Each number is 50 + 15 x the weight over its row's rms, rounded and kept within 0 to 99. Layers, rows and columns count from 0. The size before them is the row's rms in percent of the matrix's.

# k: layer 14 attention key, 448x224, rms 0.108, rows 348-378, columns 112-223
# q: layer 14 attention query, 448x224, rms 0.11, rows 349-379, columns 112-223
k348 075:52 38 49 34 62 66 57 76 25 51 64 46 58 45 46 71 48 45 56 65 68 38 65 58 27 25 39 55 22 38 60 47 62 70 29 37 72 54 46 58 41 36 49 67 17 45 32 47 61 42 50 49 41 72 31 35 51 21 56 29 51 43 36 49 76 37 56 39 55 49 34 78 59 60 31 53 52 60 63 62 76 39 57 62 48 51 50 50 37 11 53 28 69 32 43 33 45 48 28 79 28 66 44 54 29 71 24 38 64 46 57 53
q349 093:52 51 48 49 26 23 76 46 30 34 67 49 51 65 20 58 70 57 39 47 37 37 49 57 57 58 34 36 51 48 66 59 60 50 33 43 52 48 46 34 58 83 69 26 51 38 77 49 65 36 43 66 55 51 55 59 69 20 49 22 55 36 56 66 77 41 35 63 59 24 77 47 46 49 37 39 47 49 36 64 53 39 36 43 73 45 57 22 21 49 75 65 28 57 26 32 63 84 47 60 45 29 35 74 34 41 46 62 63 53 47 54
k349 095:33 82 31 37 43 57 57 40 16 47 48 64 61 68 50 65 36 48 52 46 34 56 56 33 45 53 48 29 39 42 43 49 37 52 47 46 30 51 74 66 56 53 55 46 13 61 58 16 61 35 44 62 40 34 31 55 44 47 50 58 53 48 51 61 47 45 79 47 33 34 44 43 51 53 23 32 55 68 44 65 72 48 57 49 66 74 80 44 39 51 38 56 52 16 55 36 33 80 63 54 57 44 72 52 53 39 39 30 48 65 43 32
q350 095:67 51 64 32 53 42 38 56 48 42 52 43 63 60 51 35 40 26 43 72 51 47 86 60 41 37 55 59 31 44 45 67 63 65 34 51 27 35 28 30 71 48 44 45 56 75 51 65 65 33 21 34 49 73 48 40 74 69 49 53 55 63 38 47 40 29 60 46 41 46 32 18 60 24 25 52 53 11 42 54 50 52 32 73 53 50 54 41 45 59 28 40 51 35 74 47 57 27 23 19 55 52 52 63 50 42 63 71 31 15 52 55
k350 090:53 66 35 58 36 39 55 43 64 76 64 59 45 50 53 53 57 53 19 56 68 54 69 61 44 52 63 46 73 23 58 45 58 67 60 46 45 59 53 54 55 44 66 41 51 53 33 59 21 34 68 44 48 35 70 37 61 38 52 44 68 82 57 60 39 53 45 57 50 41 38 40 38 54 61 36 38 57 48 31 89 70 50 44 78 42 51 56 59 80 24 44 39 40 46 81 47 64 63 62 58 73 56 35 38 36 36 40 28 22 39 44
q351 093:43 25 34 44 69 32 21 50 42 58 31 81 57 62 54 56 23 47 64 52 42 60 44 54 54 43 63 52 35 46 47 65 30 37 48 71 43 55 15 51 52 58 65 40 53 56 48 47 52 83 06 49 47 68 40 11 48 67 57 56 38 63 52 57 41 53 69 58 50 51 32 58 38 32 59 29 49 49 54 63 53 35 21 36 41 56 65 43 39 42 28 60 60 67 36 74 73 29 45 41 31 47 53 63 42 63 33 53 61 60 56 87
k351 087:08 51 51 44 55 34 46 15 51 58 30 79 66 48 43 39 66 49 61 42 18 60 54 53 51 65 70 51 44 41 55 40 23 45 62 53 39 59 49 45 55 64 48 42 54 76 59 50 57 32 33 38 59 59 53 39 70 50 59 48 70 53 53 49 30 55 44 46 54 44 49 55 27 62 43 12 62 30 51 20 65 79 56 22 67 35 51 36 65 54 68 62 12 39 34 54 37 45 61 33 47 50 47 66 56 68 55 52 30 53 50 41
q352 102:49 64 58 67 36 76 52 55 61 34 50 28 47 18 75 38 44 54 37 50 70 64 70 61 50 71 49 31 52 54 31 41 55 76 53 57 36 55 44 43 42 28 63 58 42 78 28 42 45 23 69 32 46 38 50 63 73 64 55 81 65 46 57 41 54 43 34 34 35 57 34 15 64 46 47 57 35 49 94 52 66 54 69 45 45 52 30 63 69 72 37 31 38 63 70 72 50 54 37 53 59 62 66 48 49 31 72 42 41 44 51 58
k352 079:60 27 80 87 64 39 63 68 48 48 62 37 44 51 66 53 35 27 37 89 68 34 53 59 49 55 35 33 40 53 66 54 56 39 29 34 71 45 52 64 37 57 28 64 82 53 30 63 55 59 33 55 53 52 39 42 70 22 55 26 36 34 25 24 60 54 14 56 72 72 36 63 46 31 55 32 62 59 68 55 55 51 46 36 55 47 44 48 81 34 81 33 88 42 61 46 61 37 29 65 43 76 47 73 66 53 18 62 44 51 56 75
q353 105:31 56 70 52 33 40 54 19 48 62 40 63 72 57 23 76 59 69 63 39 41 52 54 15 40 39 55 54 56 26 39 41 44 63 50 46 48 77 60 49 42 44 83 52 34 56 36 32 47 59 65 54 48 46 34 58 78 29 46 29 65 39 57 71 57 43 64 35 36 60 57 46 28 81 30 56 22 51 44 40 46 33 61 20 55 54 54 34 52 23 39 53 28 52 52 37 42 53 49 60 26 44 72 49 54 32 50 45 62 54 60 41
k353 079:36 29 45 50 44 40 56 24 27 25 66 47 67 53 59 38 29 44 56 60 17 33 62 47 62 61 75 62 41 30 09 48 53 40 55 52 38 45 45 61 58 60 54 49 35 59 52 36 39 41 35 51 23 73 50 60 63 42 73 35 92 42 57 30 57 32 45 64 33 50 27 60 34 56 46 28 61 45 65 59 72 43 31 48 63 60 39 38 44 64 66 38 47 59 42 42 68 60 45 46 32 60 64 74 60 45 38 31 41 23 46 44
q354 093:54 88 37 56 50 68 65 57 45 56 40 27 56 09 66 43 50 73 52 49 75 33 77 38 46 01 54 41 60 66 40 68 44 41 50 50 40 49 54 52 51 40 56 56 43 53 33 42 65 26 77 57 25 51 26 50 35 30 46 43 62 48 50 51 60 42 47 54 23 33 31 69 56 65 70 57 65 65 27 23 32 83 70 27 49 37 52 64 66 69 46 51 58 69 72 60 43 49 60 25 37 60 36 63 70 64 74 54 22 77 35 50
k354 101:73 59 37 74 49 58 50 59 30 47 59 21 77 29 44 48 53 58 39 51 54 43 39 68 68 54 28 36 45 51 66 51 95 28 27 43 67 24 52 57 31 54 50 61 48 42 67 59 16 76 26 47 43 67 58 50 71 35 34 70 54 31 29 25 75 42 56 46 57 32 56 48 22 58 74 35 57 53 53 28 43 14 46 62 67 40 62 52 75 39 62 71 49 57 58 43 51 53 31 41 39 85 68 85 41 68 28 59 33 29 18 68
q355 093:33 33 48 36 51 59 79 24 82 44 69 48 57 55 38 53 74 61 47 45 42 54 67 45 63 38 70 56 36 41 37 48 55 45 41 39 43 57 69 73 49 43 54 25 30 42 36 31 55 38 63 55 50 62 12 60 48 26 43 32 42 30 51 50 61 52 37 56 50 44 62 58 19 29 34 30 42 68 69 52 71 85 73 26 35 43 54 40 42 57 64 26 47 58 38 66 48 78 84 63 26 63 40 41 65 33 48 61 62 51 75 46
k355 093:30 51 45 60 50 43 57 48 22 36 53 44 38 72 31 52 55 62 67 48 46 18 76 31 45 42 55 47 52 43 50 41 34 74 33 51 45 40 71 66 50 59 68 29 34 68 35 50 50 20 27 46 36 64 53 48 54 49 44 52 39 22 71 48 65 45 54 45 40 24 48 52 37 34 41 39 55 73 49 45 46 34 61 55 63 64 68 68 38 45 47 35 62 16 52 40 41 49 63 48 57 32 26 74 43 49 42 49 36 81 37 32
q356 106:47 53 63 42 68 44 73 49 40 38 55 74 63 49 49 46 28 52 43 32 52 30 53 56 22 46 38 40 40 50 33 68 66 37 51 39 53 58 79 57 61 48 26 93 78 51 55 33 68 66 76 70 51 50 35 32 47 39 72 49 64 53 42 52 45 49 46 35 47 43 74 55 54 65 60 69 19 47 63 51 68 71 52 74 50 26 56 40 35 45 69 38 34 62 32 39 04 66 47 63 67 61 53 52 44 39 66 67 69 42 56 43
k356 099:36 47 46 48 63 54 39 64 45 53 73 63 47 48 47 72 54 66 45 61 62 37 49 55 49 37 51 33 14 43 42 32 49 32 35 44 97 48 26 64 33 45 19 55 28 41 58 66 46 60 39 43 46 68 58 53 56 32 48 34 33 11 27 41 63 28 56 58 49 46 43 75 26 35 29 36 63 64 66 63 55 60 44 54 46 82 48 43 61 52 35 43 75 40 46 35 40 46 37 74 33 53 60 66 37 77 25 38 42 57 58 68
q357 112:29 26 53 36 54 20 59 19 46 52 61 55 73 71 35 57 47 59 50 45 29 26 43 36 55 76 30 74 48 16 46 61 50 37 55 55 60 45 66 39 56 57 48 72 76 12 76 41 48 49 56 58 41 54 65 44 43 31 28 41 77 71 51 38 70 50 41 44 19 32 69 49 52 69 32 36 39 49 26 41 49 52 55 66 63 71 60 50 66 31 71 70 35 50 28 47 24 53 31 40 49 47 37 73 47 49 62 65 77 48 51 18
k357 115:65 37 35 53 71 33 55 49 33 47 45 60 54 48 66 48 57 39 42 60 39 43 22 24 17 59 44 65 44 46 45 96 39 08 62 73 70 28 57 54 64 51 47 78 65 30 31 54 54 52 52 85 25 78 40 37 51 17 39 63 73 68 26 57 43 40 58 55 42 48 45 51 58 62 50 20 57 34 35 74 39 66 61 42 22 52 67 39 65 33 42 38 48 36 48 34 43 54 48 43 52 33 54 52 25 60 73 56 68 63 40 40
q358 105:75 54 48 47 46 81 62 46 31 49 57 64 39 36 74 50 55 42 69 30 20 39 67 56 65 54 68 63 54 57 40 55 37 42 53 44 71 67 39 48 69 79 57 43 42 39 51 56 72 60 48 47 20 26 45 74 60 47 45 60 71 43 34 54 55 33 51 71 54 62 22 60 49 57 74 66 71 77 33 29 56 64 51 75 35 69 44 56 73 53 40 40 15 50 45 30 37 24 65 48 63 41 50 75 62 47 44 00 39 67 22 34
k358 108:77 63 80 51 24 81 67 41 50 61 62 69 65 63 50 52 67 43 57 13 39 53 81 66 75 44 51 67 75 37 51 38 30 78 60 72 43 25 61 55 24 64 59 58 42 84 57 37 55 59 42 36 53 30 35 77 16 66 56 64 54 53 47 59 36 34 45 67 73 56 28 36 60 58 74 89 52 43 35 14 45 44 48 68 31 45 60 42 49 43 80 56 49 36 37 42 75 51 87 39 51 28 63 65 53 22 72 28 44 42 31 56
q359 140:73 49 59 65 44 53 72 72 55 36 57 36 55 33 67 52 59 18 43 69 68 59 44 56 57 41 52 51 69 70 79 54 68 54 54 38 37 46 44 54 57 28 53 43 54 30 41 51 57 46 56 29 65 65 53 48 59 72 24 40 25 44 52 43 47 65 47 44 75 69 62 50 60 51 69 83 41 27 60 55 40 39 65 56 41 48 25 80 49 65 35 49 51 52 58 84 65 35 60 47 60 86 62 26 38 48 40 81 27 18 51 80
k359 093:46 52 51 43 49 44 43 63 06 33 41 54 20 38 61 16 33 56 60 39 51 55 55 36 43 60 60 55 40 63 38 43 54 45 36 45 59 59 50 73 50 55 48 55 57 34 34 50 44 52 68 60 65 39 32 71 61 63 57 58 32 52 45 49 64 74 57 52 40 64 52 30 68 48 63 81 75 66 58 67 78 72 54 56 52 58 30 81 36 46 09 65 32 23 42 71 21 04 53 59 51 56 63 15 42 66 87 67 27 15 51 58
q360 104:24 57 48 43 33 35 45 73 66 26 44 55 55 12 24 45 49 47 64 23 57 35 47 56 70 28 60 67 51 30 44 52 70 39 73 33 40 30 52 57 42 52 39 54 50 66 60 56 38 39 22 55 40 67 19 43 17 39 62 66 59 53 36 60 54 37 36 72 49 40 44 32 55 32 42 37 34 51 34 58 54 63 15 79 53 14 69 25 67 53 58 50 48 49 36 38 45 63 24 56 67 57 48 55 61 39 80 48 46 74 52 65
k360 109:47 55 55 82 46 60 26 42 38 62 41 38 60 53 30 39 60 42 51 64 55 44 73 58 50 37 46 51 60 43 63 51 58 73 72 77 39 17 66 26 50 16 62 45 62 85 38 71 51 28 39 44 33 56 47 79 43 51 63 48 63 70 63 46 27 71 55 57 71 51 51 37 42 55 43 88 37 51 54 62 50 37 54 71 41 49 65 39 58 45 45 59 56 67 50 63 62 61 31 28 57 29 41 42 66 43 60 82 60 62 63 47
q361 126:66 47 45 65 71 49 84 46 60 25 73 46 30 27 50 41 78 36 69 30 69 48 45 67 19 40 40 40 55 61 67 32 11 59 53 37 68 51 51 45 18 57 55 59 34 56 66 45 62 61 75 42 36 46 49 57 66 58 73 39 57 46 45 31 44 57 43 49 35 55 75 63 70 56 59 56 42 70 49 74 67 64 62 35 45 16 56 59 42 28 67 38 20 67 49 81 58 52 60 48 36 54 87 29 43 58 46 42 32 66 68 58
k361 112:50 27 29 46 93 12 67 66 37 54 30 61 35 33 46 72 60 36 36 87 68 37 61 48 12 34 70 36 34 72 46 65 53 33 35 51 69 46 46 75 65 47 42 50 31 38 55 51 26 74 63 65 51 72 49 40 58 40 18 45 47 46 54 40 38 65 70 64 50 48 71 61 70 36 34 19 71 63 56 66 64 69 59 62 53 48 72 48 40 57 12 27 50 32 57 39 24 67 57 52 39 38 52 60 28 82 30 46 66 59 38 50
q362 115:69 44 64 68 49 61 16 42 49 50 44 25 52 38 52 54 64 35 58 38 47 47 30 24 73 24 50 58 42 46 45 42 31 59 59 76 52 55 46 56 31 59 53 45 23 54 38 38 28 51 55 48 54 61 40 66 58 35 34 66 37 27 50 45 48 41 60 61 72 64 33 40 33 39 62 41 42 41 59 28 82 40 57 42 58 43 31 63 48 42 66 40 31 50 33 55 78 57 46 25 30 27 45 42 73 54 55 27 38 59 70 74
k362 116:41 26 59 67 49 40 56 16 38 55 59 56 67 67 60 62 56 43 51 68 52 38 62 59 61 42 58 40 32 35 44 63 27 71 37 57 74 52 51 70 54 65 16 08 52 41 62 43 32 68 68 57 64 39 53 49 62 33 43 32 45 42 50 55 43 75 49 81 78 68 56 79 43 60 28 36 38 81 59 50 72 28 31 63 72 35 36 56 33 48 52 24 34 52 40 63 66 43 40 65 40 58 56 84 68 62 52 33 11 47 47 60
q363 098:46 47 52 31 21 43 37 42 86 59 50 44 44 45 49 58 34 68 41 58 52 50 42 65 58 34 57 80 28 12 27 63 40 30 70 50 45 34 45 78 77 49 65 37 89 43 59 55 40 26 66 34 60 77 70 42 24 66 24 51 72 55 42 27 53 28 53 65 47 36 29 66 64 61 56 34 47 41 49 37 58 36 37 40 59 95 42 56 66 41 58 54 67 40 42 43 31 56 49 36 36 60 32 63 46 70 53 57 39 53 44 37
k363 120:29 39 38 33 38 28 48 44 66 79 52 31 50 63 52 51 39 29 38 89 53 41 68 38 54 25 57 80 43 33 76 88 47 47 45 29 42 42 28 71 55 50 62 39 75 29 54 59 34 48 40 61 44 76 75 27 66 31 33 69 79 61 49 34 63 58 54 60 90 44 63 72 42 44 47 48 29 60 50 44 81 47 31 42 93 48 51 67 63 51 43 47 18 39 34 56 42 58 30 25 57 60 34 62 66 57 23 46 54 60 42 59
q364 116:61 53 52 61 43 63 65 49 42 37 62 55 28 16 58 62 62 19 56 50 31 70 44 40 35 39 39 59 48 40 41 67 51 29 71 38 44 60 67 54 52 49 55 53 65 58 33 19 69 48 62 32 61 37 57 41 65 41 30 49 67 61 55 29 76 59 29 39 26 53 67 44 87 63 58 48 48 53 48 51 56 49 52 43 39 35 41 44 56 39 76 28 35 51 17 73 49 36 61 16 45 66 64 69 68 31 61 59 44 38 48 50
k364 120:66 63 14 36 42 56 77 40 50 35 60 30 39 49 53 58 45 33 55 70 56 61 66 44 12 38 15 95 50 41 66 90 69 46 65 47 43 64 75 39 57 50 35 27 52 29 56 56 56 42 68 52 70 22 59 44 73 66 20 45 58 67 50 52 61 68 36 49 32 39 62 01 70 68 32 57 34 44 58 54 54 63 56 59 51 36 49 32 33 51 44 47 23 47 56 62 34 37 35 25 62 31 30 33 52 55 45 78 42 30 67 46
q365 102:56 68 78 59 45 71 69 48 53 61 31 62 21 33 46 82 44 58 33 58 58 63 33 69 70 38 44 19 64 60 40 28 27 53 69 46 55 57 50 52 34 48 53 44 63 39 49 27 47 27 88 40 78 67 65 81 39 32 41 53 36 39 55 59 54 58 58 48 34 32 70 74 70 63 47 54 62 36 26 49 57 57 68 42 54 43 42 51 44 51 61 36 52 44 39 36 58 71 64 55 58 41 74 33 36 63 49 48 48 80 56 48
k365 105:59 32 28 40 73 38 76 53 33 44 56 51 30 42 55 65 13 61 55 72 66 30 62 59 37 31 65 69 50 45 36 65 61 47 50 46 65 39 59 57 47 50 48 27 70 26 46 53 39 48 62 43 58 44 51 41 63 52 44 63 63 49 55 39 67 41 19 70 61 54 49 74 70 41 21 07 38 82 63 65 96 68 32 51 68 53 51 87 32 48 35 20 32 27 50 72 28 64 35 32 50 54 45 43 52 59 33 58 37 49 35 40
q366 114:43 45 49 45 41 51 65 67 50 59 66 49 24 56 29 55 23 76 20 52 42 36 31 41 47 45 37 45 36 35 25 69 49 32 57 46 72 45 58 57 56 41 46 39 81 58 57 69 19 62 56 58 75 65 43 52 32 28 21 44 59 50 74 63 40 42 43 69 41 31 35 52 50 58 45 51 32 44 62 81 72 61 50 58 50 55 57 51 50 45 70 75 50 49 17 17 22 61 44 28 65 13 51 56 51 66 63 58 63 74 59 46
k366 133:89 56 42 61 42 34 36 45 31 35 64 46 51 71 84 29 67 47 68 51 41 57 25 42 51 31 48 51 61 64 56 68 33 58 47 69 39 19 64 41 48 65 62 43 79 62 52 41 78 54 57 77 66 57 25 71 26 73 50 63 56 58 65 44 40 36 54 39 51 78 39 54 57 61 58 56 34 39 47 76 62 60 51 53 59 49 53 73 31 31 60 55 55 70 48 68 59 56 60 60 60 66 57 36 63 35 85 87 67 54 65 55
q367 113:48 46 45 55 56 37 78 50 35 47 30 52 39 59 39 56 59 55 20 54 68 63 35 46 66 66 61 27 57 59 61 44 73 41 59 46 46 62 71 37 59 31 52 45 58 64 53 70 41 55 46 64 61 48 50 44 32 36 57 37 48 56 48 51 50 72 56 75 48 28 83 53 51 54 62 51 48 41 39 58 32 71 62 19 51 37 43 16 33 58 65 65 59 45 65 64 24 56 72 61 60 47 45 38 47 36 58 59 61 58 48 63
k367 113:44 48 16 68 78 48 86 60 55 48 33 35 17 44 61 65 46 64 69 58 58 37 29 35 48 64 56 23 64 59 60 35 43 24 48 49 52 48 49 68 38 45 56 60 48 44 30 78 61 51 39 53 49 40 65 62 69 32 56 32 45 31 67 39 61 39 43 26 52 46 44 74 36 32 70 20 60 65 44 51 39 42 52 36 33 74 60 92 49 69 28 45 98 32 62 38 34 45 41 61 54 47 42 42 47 54 27 29 63 69 27 53
q368 122:33 36 62 54 34 67 56 52 62 58 52 26 56 25 62 53 56 45 57 45 71 45 43 50 89 27 39 38 46 68 64 06 56 42 68 56 40 22 51 61 62 60 28 55 63 63 48 81 40 46 33 46 35 60 55 43 50 66 33 29 28 39 27 48 46 59 30 54 75 67 49 85 46 38 72 43 83 47 46 33 27 39 53 73 56 44 37 51 56 62 58 59 66 63 61 61 66 50 32 56 38 55 58 72 68 67 37 59 32 59 48 66
k368 119:26 30 45 54 41 59 41 58 30 69 37 46 46 41 31 49 48 37 46 34 58 55 27 67 55 55 56 26 40 56 28 38 73 48 70 65 48 13 40 63 71 24 42 41 73 68 45 50 56 59 26 47 58 41 34 62 39 52 49 69 64 66 33 49 55 67 55 58 51 42 54 62 58 10 51 73 56 61 55 46 48 50 47 70 32 48 59 45 65 55 43 62 69 37 56 50 45 73 39 59 48 42 66 42 83 40 45 59 81 57 42 45
q369 101:52 52 38 54 22 38 45 33 66 64 44 37 35 49 51 44 54 49 29 55 58 61 69 23 59 44 78 53 57 33 56 35 39 54 59 53 67 43 39 42 56 37 78 52 40 54 24 39 36 52 28 64 29 60 41 42 61 48 65 71 51 40 69 52 79 77 73 39 66 66 24 64 52 41 14 51 44 65 57 49 76 60 52 48 62 49 40 55 43 67 42 39 52 29 35 75 55 64 20 35 63 33 72 63 46 36 33 36 67 41 71 52
k369 122:56 67 69 55 22 46 57 61 50 50 40 51 57 52 42 44 60 54 47 15 38 52 48 54 53 45 54 52 72 43 37 37 40 68 60 88 25 48 63 37 62 43 65 58 57 56 43 38 62 42 49 48 39 56 35 63 20 78 75 57 66 64 54 54 34 78 66 34 54 58 52 33 78 32 58 94 41 44 53 53 40 24 65 52 54 36 26 55 23 36 52 71 39 50 51 54 59 56 53 38 37 21 42 31 74 31 73 56 61 37 44 35
q370 108:79 88 51 58 22 59 75 71 44 55 56 52 42 39 60 43 50 38 46 59 60 46 59 58 49 40 39 38 54 64 69 56 34 65 40 51 75 54 44 63 36 61 58 62 48 67 38 63 49 43 52 37 58 09 67 69 61 52 45 43 34 22 63 22 38 28 66 75 52 67 54 71 49 83 51 77 62 32 33 65 29 57 62 24 34 37 26 54 54 58 17 55 48 49 66 62 85 38 82 52 43 50 59 28 35 77 59 39 49 42 39 68
k370 152:73 79 46 56 41 58 47 70 30 37 53 53 37 58 59 41 53 60 73 17 61 70 54 46 43 48 53 51 56 54 53 35 61 88 42 52 22 60 79 53 32 77 67 51 28 51 59 10 57 53 60 33 70 14 35 67 28 83 67 74 40 58 51 31 51 28 58 37 47 62 29 41 83 48 50 97 51 52 35 58 53 75 65 49 46 29 49 53 30 62 48 72 32 53 59 58 64 54 77 55 68 40 48 26 32 40 75 79 48 36 40 38
q371 123:51 62 51 56 57 59 78 34 36 63 54 50 27 62 55 57 52 45 56 51 50 72 45 48 73 48 43 44 66 42 63 36 25 33 55 76 39 57 45 16 42 46 59 28 80 36 30 38 46 59 40 54 69 21 59 71 52 55 75 63 46 70 56 47 62 51 54 57 74 47 28 51 53 65 29 47 44 47 52 49 94 54 73 55 71 73 48 36 55 52 63 48 68 29 37 36 44 66 41 51 45 35 35 72 67 16 42 40 44 35 58 46
k371 125:70 67 40 62 26 76 46 44 91 65 48 21 43 47 46 55 32 58 45 60 56 50 68 59 52 50 46 38 73 34 58 66 36 53 50 79 47 50 58 49 22 62 51 32 95 45 48 57 49 70 60 36 59 29 69 62 57 50 59 81 67 44 76 58 45 60 60 31 82 19 52 49 31 45 53 52 54 63 40 33 58 37 49 31 68 43 19 57 47 44 43 48 51 54 46 36 51 44 35 22 46 46 37 63 59 32 45 26 48 28 30 49
q372 112:56 52 66 31 42 45 25 71 57 55 51 50 64 21 43 31 35 55 17 72 76 22 57 50 50 22 41 17 68 49 35 26 47 36 18 74 74 46 29 47 34 57 68 40 73 56 11 26 48 52 58 28 46 56 70 72 85 43 73 73 35 68 44 34 49 61 75 41 63 45 58 67 61 61 59 56 54 42 59 44 39 69 43 47 35 43 53 59 64 45 50 44 38 51 66 59 78 55 52 60 62 58 65 62 62 55 37 82 26 36 21 56
k372 124:24 70 72 53 60 66 57 73 50 43 57 48 71 29 65 37 45 63 43 30 67 21 39 62 57 45 40 44 32 22 36 63 49 39 32 63 45 41 66 40 21 73 58 70 51 54 51 24 60 70 53 20 38 49 42 44 70 74 65 61 35 46 52 31 47 26 64 62 80 72 39 49 76 48 41 28 43 51 53 54 62 53 27 53 49 32 48 61 36 36 53 63 26 46 54 09 53 64 53 34 55 56 71 38 24 58 59 59 28 36 69 35
q373 124:46 76 52 60 36 61 46 36 54 51 56 61 36 53 70 43 46 44 38 44 47 83 54 35 40 78 66 18 51 36 38 24 46 59 43 43 43 76 48 55 34 95 22 68 44 48 30 42 41 61 64 26 47 35 68 69 36 46 47 62 52 49 64 42 59 59 54 31 74 35 09 41 52 35 62 35 69 72 31 25 43 44 37 57 43 85 62 70 29 57 59 57 70 47 43 35 50 53 73 59 61 43 46 43 38 33 51 65 41 32 38 54
k373 112:47 60 54 24 36 70 39 59 50 59 53 46 74 59 57 64 30 28 42 40 48 49 57 46 66 58 27 30 37 38 40 18 46 73 26 20 70 39 21 40 37 75 33 51 48 46 42 32 51 63 57 38 57 39 79 42 57 53 25 58 37 12 51 28 68 28 26 45 56 60 52 46 26 50 38 43 33 68 43 30 81 40 46 47 64 50 41 41 49 32 55 56 37 51 65 28 47 72 72 60 49 45 48 32 59 44 34 55 38 22 52 72
q374 118:59 56 69 71 30 43 54 38 53 64 34 63 37 55 45 52 51 49 58 73 49 56 35 43 60 51 64 39 54 44 58 39 35 67 72 46 79 57 62 56 52 54 21 61 40 63 65 38 51 52 59 71 53 54 46 46 58 26 75 56 51 58 26 46 68 95 32 41 35 47 90 57 61 43 62 31 60 77 33 38 57 79 97 39 37 28 52 28 49 49 65 29 35 34 63 70 60 49 68 48 58 23 54 49 38 63 33 49 46 19 28 52
k374 128:51 47 56 66 60 75 76 72 46 28 44 51 58 44 47 59 41 71 67 21 64 69 29 56 46 32 58 58 56 48 38 50 52 71 69 76 51 64 73 38 42 46 33 62 24 53 47 29 59 57 68 64 61 40 38 38 38 55 60 62 26 63 25 38 49 63 44 49 31 60 38 42 76 45 57 64 19 52 45 64 33 69 60 54 24 30 54 46 21 39 87 38 42 32 74 48 58 48 76 39 68 22 38 29 67 59 48 45 44 39 47 48
q375 142:36 56 36 42 56 41 55 07 45 58 63 56 30 77 31 30 61 76 52 14 37 43 64 21 51 57 59 80 55 45 24 56 20 37 50 52 40 54 70 56 65 47 51 43 39 45 58 65 41 26 55 63 45 33 55 38 42 63 45 58 79 68 45 60 73 34 47 33 41 50 49 51 51 66 52 32 24 54 39 46 87 53 58 26 65 45 56 26 50 50 76 47 52 27 35 46 40 76 48 28 45 26 21 48 31 20 54 44 62 75 48 23
k375 111:60 83 38 43 36 60 79 44 77 54 63 41 35 67 31 42 50 55 38 21 64 62 79 55 42 59 44 72 73 65 65 57 40 65 49 51 18 34 34 35 56 23 54 44 59 63 48 45 77 34 76 33 45 15 66 56 25 94 26 62 73 80 65 72 20 66 51 52 40 43 43 35 68 39 72 70 42 31 39 45 37 56 59 39 64 31 41 50 48 60 49 56 35 58 61 68 60 84 70 45 66 28 43 24 52 16 60 76 60 69 38 34
q376 108:44 60 44 48 59 50 39 55 41 24 25 75 42 62 27 49 66 58 52 28 37 56 50 42 36 45 57 36 60 38 57 60 48 33 32 53 50 80 74 43 31 41 70 46 28 62 67 17 50 54 65 59 64 32 46 56 36 35 45 39 63 31 79 51 31 30 69 24 36 32 68 54 25 64 41 58 39 32 35 67 66 61 66 24 51 32 70 27 50 56 71 63 42 48 31 47 38 45 45 52 49 38 58 51 29 74 64 21 32 66 72 44
k376 128:55 29 25 60 71 37 55 24 56 43 55 52 43 54 55 69 64 38 66 68 47 34 75 49 46 73 35 42 45 52 31 38 44 35 21 37 61 38 45 47 30 41 39 38 21 43 50 67 27 50 45 53 56 40 84 68 53 35 42 44 55 12 58 50 51 30 69 56 55 62 44 64 55 54 36 22 64 65 49 44 53 59 38 45 47 84 48 63 45 67 36 40 73 43 51 39 66 57 58 43 48 66 39 83 33 81 39 43 37 76 46 51
q377 109:48 22 50 59 55 41 16 53 48 63 37 60 64 52 44 44 39 49 59 47 45 16 49 60 46 62 38 58 51 64 73 66 67 34 39 65 42 31 41 43 86 46 40 56 64 36 59 52 59 69 41 62 38 83 55 48 62 56 50 65 56 68 12 40 58 76 45 24 51 68 54 39 76 29 78 33 73 45 28 12 37 53 38 66 48 37 37 55 51 55 50 38 44 36 69 70 70 38 46 56 57 54 42 58 56 64 41 75 32 43 35 45
k377 127:14 17 73 48 51 44 44 41 48 77 64 64 68 26 30 47 40 49 17 52 58 49 50 66 42 52 50 51 25 36 46 81 51 06 52 60 72 56 39 56 64 26 27 51 48 47 42 66 27 44 32 49 38 43 37 04 65 29 46 21 49 58 08 60 46 66 40 59 64 41 67 36 43 35 57 30 69 52 59 38 58 45 26 57 45 51 39 43 87 54 63 57 39 39 48 29 32 45 40 37 50 40 74 54 48 89 22 30 26 54 58 69
q378 132:38 80 35 50 39 55 32 47 54 22 45 46 49 49 34 46 61 36 30 71 64 43 40 61 45 61 44 46 50 33 42 23 61 61 66 50 62 46 54 34 23 41 46 32 34 87 59 75 50 32 36 23 42 20 61 50 30 44 28 56 40 44 80 48 34 20 50 56 45 42 63 21 52 62 29 39 49 24 32 51 30 46 44 65 54 63 69 31 49 62 64 50 40 41 71 25 79 66 64 53 64 37 52 54 61 59 58 36 46 53 56 42
k378 138:36 54 49 44 77 57 55 58 43 45 55 47 44 40 41 57 66 55 62 70 82 41 80 49 73 73 43 53 61 51 43 12 63 46 55 34 28 49 52 55 33 46 66 46 40 73 59 57 27 34 47 26 58 40 84 37 64 47 39 72 42 37 83 40 65 43 34 58 56 45 39 39 56 32 40 56 34 50 42 62 56 72 55 58 67 69 84 34 57 80 23 66 34 38 83 55 66 85 50 53 70 42 45 48 62 53 35 48 28 45 71 40
q379 120:36 60 60 71 48 61 47 32 65 32 73 13 49 68 42 38 44 74 46 44 45 59 35 54 57 58 59 51 67 50 61 52 31 45 59 56 53 33 53 56 18 43 42 17 56 49 44 44 45 48 55 50 77 42 60 53 45 67 19 38 45 48 57 28 77 49 33 47 63 74 41 46 55 58 51 43 72 31 73 57 10 32 97 72 51 64 31 55 26 84 46 67 51 54 71 46 70 58 54 53 58 35 52 54 58 44 40 67 30 49 39 39